Weights of a small transformer language model.
Size: 15 layers, width 384, 6 heads of 64 (2 for keys and values), MLP 1536 squared ReLU, vocabulary 8192, 63.3M parameters.
Architecture: RMSNorm before each block, untied embeddings, a smear gate, skips across layers.
Each number is 128 + 24 x the weight over its row's rms, rounded and kept within 0 to 255. Layers, rows and columns count from 0. Numbers have three digits each. The size before them is the row's rms in percent of the matrix's.

# up: layer 2 MLP up, 1536x384, rms 0.162, rows 977-1036, columns 96-143
# down: layer 2 MLP down (transposed), 1536x384, rms 0.0401, rows 977-1036, columns 96-143
up977 067:137089148105137120121170147144108133122166162126168133112096152140186169120134145133150152138120085113166116100132157162123130152107103081107130
down977 063:191137145123106150089091112146121116145152131142104114142108117138099105132144091129116151128106111127134164172165162125143158101140169157172110
up978 119:138148116125142107117128110177132074190128154132150097135112111160119105117151143130127122118122108123123128123104133096116097096113102124139126
down978 114:147151137142111155136120145176158101158111148129126114122122157115102089125160146121156135135134133091123130165087119161145130125127140089126111
up979 133:129116088140058127160135123109137092133131149104124086141097144174156122150137155134111130147159118139121148172114167136120098100115117143103139
down979 129:119110087184121144126133113124118118160149138141128162158101125148184132119090142177121122119134137169148105137110146131125090110070102110143132
up980 101:108128158115114147163102124098099154107109156106102162138099131109125111110110134096105099135095080127148086116102126113130090100130120102132145
down980 102:151116117145116102153169111119069130132132172087077166138113115120161187093130125140076085154117146122149099088143132122124103137123095134127143
up981 114:106140161068127164116135120124067029152167148116120098144149136189143122157121082136144133089146095148112134148130091125116107159138081097136166
down981 102:137115125119132139088116159155110144157130128146150114127162099117119155099133131128148184090162127120134125132114078123095121187135072133113150
up982 112:139101089111171152100142132101120099147194137084114110143184113145162122116127103128124133161135105165153156110119124121143119105083093152092106
down982 105:087123120115162137120110086109084139107140118136169122173108148132106109109113114155152148122103108171118134121163123135094153128164135088132118
up983 132:136100142139163109147137127097134152119155165125143115136124122104131101139198140137144147145124127138112099183151103115141110160165161125121127
down983 121:132099095143096127147091131156129115085115118131168082164138166123066118132167124128121151171150141099131113173160128102127108129139173142134108
up984 118:140115120122149092162109130134137103163143128092105152116154186148172096122147144149111142137182150136148117128123135124050107152134114117128134
down984 123:168126181136141117113134132115138114127104124105126137152083116131104112148118143120134175122160082129120126111151117141113141126136118119124135
up985 130:143139146150147180140089141155083126126116105097149120098143115108149137136110131176138137133141111129108154101153122141086106157191105152167161
down985 138:108150145116119150151069108142163153118119136114175138115090131175152165133083132158144102123139142174131112107127137127114135160149123149167127
up986 129:136134120150158138141090114102138105139176151128113121132125165144150106114129095131136116139141111096106110109170139099134130122125109097147124
down986 126:112091124151100139132100137116116160172124130142123154122127139130132121126115130065141127164146179087095067117159130138124102135122164123180135
up987 125:131097113123152086115090108174130111161126151133095130119120144154100138100093112095127160165135150110087154106095146147132135104162123149136125
down987 129:128149132152123145114125161068164150123138112105139138123109157111106101138134166101137131104127142161115115122156127112159123163147060142132120
up988 043:125137147125120133145121094165116168129057166118111149139097152098140137149141109131128088136143154118102148078099164132135112150134108099122090
down988 045:121133082125143127123148128097134168109076133158123090130094095120123117124146128150103093130159131138143112115147097124117112134106117126108133
up989 105:159144126150129125146157097137149108176092139148101125104144150174145126117129142150112121154103167112147104085118123148140138139151128114103119
down989 110:129118129101171106142139114124150109164081123164161121151137144155134189121117150125132130161154127144084105165125129124127143131133166149134130
up990 122:138118120143155086209137144143108130150111121116139102127134104139170119155114150095127146137086124128147157113172119111140124153082121124179137
down990 118:168111131098141106153145106123132110123097121136109127151135133098168142128122118094100095164147121093168095115143130128142137116160121114135156
up991 075:106144129128142147141132112119099107130133117146153125110140149138139168141088120147154155126102106135146116101146150109144087124159114120121116
down991 069:145095139123124132109171133103093127131122132117068115132094147102150104150153095165160142106094130121123139123130088149136117143104109148143131
up992 006:154096122123136116156085123117119104081135159132116101148193135126111107122142089162125102094118133136136074112123116144072115101086168160114138
down992 011:109163156146106113131093142140121118100112130172171133109084158120158145117118145106122149160118126115124152126090150136115092134095151125096078
up993 114:105117136120114141113141116159123149108147114136119087124174119126131141140127143110143125112121084113132128135135117136120109131145118148141096
down993 114:131144133126124127142100148090160140096124142140176139131144168118129143179110121167115118122106115126150137129138085086109076165103156122154098
up994 032:128087162126147128123115096127128120182133133113114184119115154131097152132121107148129138151144117147118133163171113126094148158145116144103090
down994 029:148127104136114140137081153116142118130119129131138141147148169098092129129149121158130111108113123144111158124137118067122130114109070151144142
up995 097:131137140113110123142169131092181079139163126180089171116122124114119086144163120095132137171112155183089151162154124088095159118165124167107208
down995 100:111146115122143122131162139092127085145114120144163124167122128098138125101116170120110103148118120166112140117114131108091116111134130134129170
up996 056:132107138096117140130101177152101149094148102145134122101078116173106121124131179169125123121140133091110102137135178139136145157093152140132127
down996 056:140115077131133122125115136122134106151165127136139107140078127128095123132108141141155124127148116161107162120118185148132141120116119147144126
up997 071:146100146138170085131105148162152111145153105124139120130144110119124139160119128131115109118148151141132096129137112138161125108119085081109125
down997 074:145131122141140113140129109120131151121089126098107155109147154149180143086109128144117129126145105141079096161117133117139154108131120081145110
up998 026:128161107176115122121153149130125143097145128131116087100128100177149159133117123111139140122101175141133073119084111101162136144140142123169153
down998 026:112136127110133120124135097130116109088137125081138086078175155166151132129097127140093107120105116140150125133092106155161127165124150117127114
up999 091:105143079113164115110134154177128122130116139142138125152141096113157152178160143121151136142131129149124109105091154140149112107091133113157147
down999 084:090154136128123091138151101100117136162153133112132105129090132132123200156129102098092083150132170165114064130130139158112118115141097144157130
up1000 074:078115112148119132129106131113133129132122116107084101136142098096112143137122115154152129123138107128117101154123129119145137129111122161165155
down1000 069:147131142144151120143168137099130098168118129103169117123129137114114167140143151092148099095130104148115091098109148133093096136129154146118111
up1001 022:139155153161109103151148098122150119148132173155138114087110121102163102103132082120126113101140136145126129137100111102142144135152102115142108
down1001 026:127182124153079078108148157089101146149118103127097096140128126147155139130108143147129128098155125076130093144119141089104149147163131142126115
up1002 087:060169162111113122126143112152108097107151138128116109119105157105124112133131112136133049135155147086103114093161108138158141109121126131131130
down1002 077:101159138122106134139121112095162135134145180124141187110085170118115085127139113131115070107142103121108148113148129099122118157099089105136126
up1003 114:106123138134140146134070117130117151104110100144124159145139107135102112166119147110170128141135136121131104121144084111102123133093121106139134
down1003 113:146109162181150123123142092134115129164143131168127098168132159105118146178088113074137117119148175137138127114134137118115090110145130128148150
up1004 102:137070195140117118128109116147133146116122123153111160128101145155114114131118105141120116108142174119131092111097163178143113155087121132120138
down1004 101:130140106146132107111112155099112191162151131130073162143125163150158133129090083153138146106166141094148138130088135121124145131124055149150128
up1005 123:150154128102124142126162145122094152163129151092096142129156129094169151124126100073145109108094141194126071098122121114121123099091135118179140
down1005 119:157172140111152124146147114153137121149129113120105131129139156111103072122119153122124129127132135147146123138133100140146134107133155139129126
up1006 136:113150114175136085127139118177100122138164147164126105170117131156106132115113122172099087133095128133129146113110111153138169159123104125123148
down1006 125:099131139113103179130139094110132124129100095139127201157147140118146150136137144118114063100142091120137168116144133099147140158142134119151104
up1007 064:147148091080138167138160124132102137125092130114159042139095134127150141162141136151118133136098152111139159118130086109132089171168106115127085
down1007 064:125129189133122111158120142133133121131149135151085125123149142128155102108137107124160093090100147150136144149151137135089166127121133136107120
up1008 106:121107145182122077094125142122112146096113111120132134135137150073116101148143125172129154164119116154122127078090150155140161144111113129109121
down1008 108:098124088114128166101112123117111133146114106182137149119151130114160136086145098114086115098113167136141141147136132116156133149070148160077091
up1009 131:095111121123125096115144133144130134163135151184143091137105143136128073120118118170127111086156094120136116112164126103154134159117149130123135
down1009 138:105099109084169111137149112114118171168133148090159102115138148130134123128139119112089095140111101103111107143144121152164131161072111104113136
up1010 117:155106142117131115160106112094101115143099128155124118153095151114146099126127139118132133114132095160114122100097098086116106158142094134136137
down1010 116:142126176136068114108152143114149137161128118118073131147119106147146095152163152082096080116138152149161122136157141124123118139101105082119121
up1011 048:121129135121151118149139157090154154149101128167147167088120156122149135111104137169144131115106130090104111128136101104140149159136117152108129
down1011 046:134124117117146152131103170129142099119161128063193107124099145142104141157168132141163143123174141147095112135147095165169088121167128148127162
up1012 130:139141162127097133127154101159131127127107131157146100143082132160106135119120105108049112118111103071114112098116148122100147075085107120102127
down1012 127:125081155131094121093110123145101116093112129182129122099133130147101173131112126137125133108117114188134131135136167107123124132107185118105130
up1013 057:129122140145106149152124137076148143156139137153174121119122124113109124151143150105112142092132143134165143137087106126130131090148150130144142
down1013 052:086165086133108123146150153101112164107115164130128123160074144116152178152114119113158147152115125115098140136117142132137136148114122134116124
up1014 116:115110132099118139148146159135124123121126130129123105148111137157134151127100117179108139098111129084150107108136113161134184129090118117125162
down1014 107:139117138138112122126138119127167130125133163144121138137183147150140125134098099166121180062102100129157105179156116115103152149144132135100118
up1015 105:164098124165137114129174172160143122124095093140135107130139136089100130142110190109103158147139089171124130162121126146133133151174101091129154
down1015 100:149120107202123114087129176143176137102118126111135121076106072128125114138118098123091145132114095195112123147081139139121142132159124103134160
up1016 082:088114090117144134116136087137117118155100158074135148110132119127152104123119132131101072148131121116140153149108160096120148155127115114122128
down1016 076:147132118131102100115107076134134112110127108084123107089151076134147132127133105105148128140116102137131105141157112134130166166132094102117168
up1017 124:125082111118102137129138135177157142110123141091099161148104147100094116131108155129178120133138138131156128124072113112112106090153109152128148
down1017 121:124119126157143126085131120127138175133119109110121125135109065161081094196149144122160137117129105110094120169093134107170147084089110111126128
up1018 132:148145166118143123104123109131125094119150143110146120107122138125141151127152128116152136146123119130060135141119136135154088116116148115123125
down1018 148:129117115148151112120119118121107121108081115096101146153153124143116133145152152095115145141119118134116118142177089093122135157168176151120148
up1019 040:160099114158126136089165157149115081141136121125145126112123155146138094095106120116130143143135082160114129115092169187158177131140122132134145
down1019 040:153165129127115114089131108107157079132110119132150175145166120098114096074145101091133112128128135152129119120124170126128140136148093092152119
up1020 112:151113158135106101091126131140198115094082127119108108158114084158114089057135111137133121105145121115082104128105155099152144138148135088144124
down1020 114:144115138110129098153132093187156132132131117132140132144127159145148122175141110104143114146156116094098106090110121120110140140130098143106103
up1021 012:107122117102145147143151151139111132070155102106144180142163113115127122132089101179125082138130145112140144094136101143155125104124134123108175
down1021 014:127113151119131173121093161144150119157129150107159114151173151104098146165100121132083136099103156120144136133134098119130147082117140135144091
up1022 104:170137172097136120085105149152154084073096102183152148165128139130135137123115105065130116115093189144088140155159124116156140165112098126181086
down1022 112:107130144112113133140122116120132160133102095185158155117148115166132121145097158126166090155168078090139140185154094112150113162127161126106148
up1023 113:094129114099134160140160094126145099119105162098091122146138095126160109120142130131168142126149142157175140112145120138104136141138126134134129
down1023 118:129130134133114133167119117103068158119171109105117128142168155108166097119119152118113144142157167105166120133144146133132130125173065147156140
up1024 120:095092122097132109116129119146136177159172091157117125129116108160135130144118100114111142134137078124145181134151097121160120144133114129122152
down1024 120:094183137131125148131146130144123151119109135139107161110116118135135117123121084126152145130114134109184158130121131132151105125152112095122094
up1025 097:117166159141159126106127088109079107127156092153131140137122175155113172116132090142148127121120126141130144149147118143142147139168123150111161
down1025 094:172116093130124145121135144140125132106084083153080160120146120099124154112151184100146158118146104125120114141122091139135124130129137079148057
up1026 094:136109133132112167117086122155121137135117122110098113143083126170163117086087155106147122136160106160140091145130102158135141129110124153113081
down1026 094:140146116169095167127137117111132155163107170148122132114130182127107160145077175107143137141137151190156105145137135161127100117127129150177130
up1027 114:107122157123138147067086140148089124148157147106095126143099128087143144114120158169165155151149114195155168148161112107147168125154114145132099
down1027 115:112142140151125146134142128142123145148060141123142173142083128130121097131134112134131157116108110138174141130166139167149122134146154139131142
up1028 039:098117130153177127118133117123130143136118107096147150144110151139139098072172124104129137111088104138117125150135106118166134139128126146134139
down1028 039:132145122115122144093174119144178160128116100128138130119088134124180087115132116131152123111110140138101099140137110140141145177091119176135119
up1029 094:135139133120158119128144094146085177137115157159133127108110117158123128127130109161149090104123149105128092100107140105094128141093164139157129
down1029 084:130113141139119100165114097106158114114144137117133120154114171135159105111171103146127152088138115114132097128171129129131176102130126105085177
up1030 110:177151132153149115123137128157128135128165130113128151147137136141173145141138149142130126143117085093109151095114135140097118114108107118140119
down1030 127:132112161130131127118154136146117149098117118156111141100152144120134101148120163160125114100115156128126135152097125107093126125131146168164115
up1031 077:120139152132108110173153065117149064145115128134114137181152176142166113161150161121156091164146127157118120122180127144124146113145139129116149
down1031 069:123162104091098175184173090143109145138062085113133115152112126141130138092133116101130095143132105142105114138121132118142125099118144138118147
up1032 019:135112128146116163132146162095108134112136137153112138113113128129095124181123151045080176098082133114161120165094141130106148135161118156127106
down1032 018:102118130126147101138108140140073143082113171141101110133107080098058094145109143127155183150093107172106145150102123135134088166118118122110116
up1033 119:107126145129149118118113156154153117107121171157138132134122136140099163082102143117126133133129088123104146109164127135172149128060112114114123
down1033 118:135123093132138146137117145185140133152112139159109088126129101150131111075092089142118140129126135136153122143109167139116137153109128132131059
up1034 109:086084114122156147191135152134100102127128109146095150152122103132114126100094150163171155157123165107134158139139134162119108104137119152119101
down1034 106:164146086126141172138085113144147157151116138111167129127094114081132102088167116122155148153101099074104135177126170066118144121147087125127153
up1035 058:186134170129137129127124136125112147112117108141138091093138083136135150117147145143120155091135108103113093145101168130136127097122111131104130
down1035 057:118153143079121118158080169110140180102139119088146133146136129135108103135112130139153161131139108130132138146161159134114148153101128104150094
up1036 104:111137110131128126092128135111119120142157127124093126149123101072125118127111130141083106163105103107104147104131137112182125110164123134195107
down1036 109:143116129103124114144127137135122157145118108144108147153091094112169069173108148134132104142151091158127132140147097132148141119114108141154122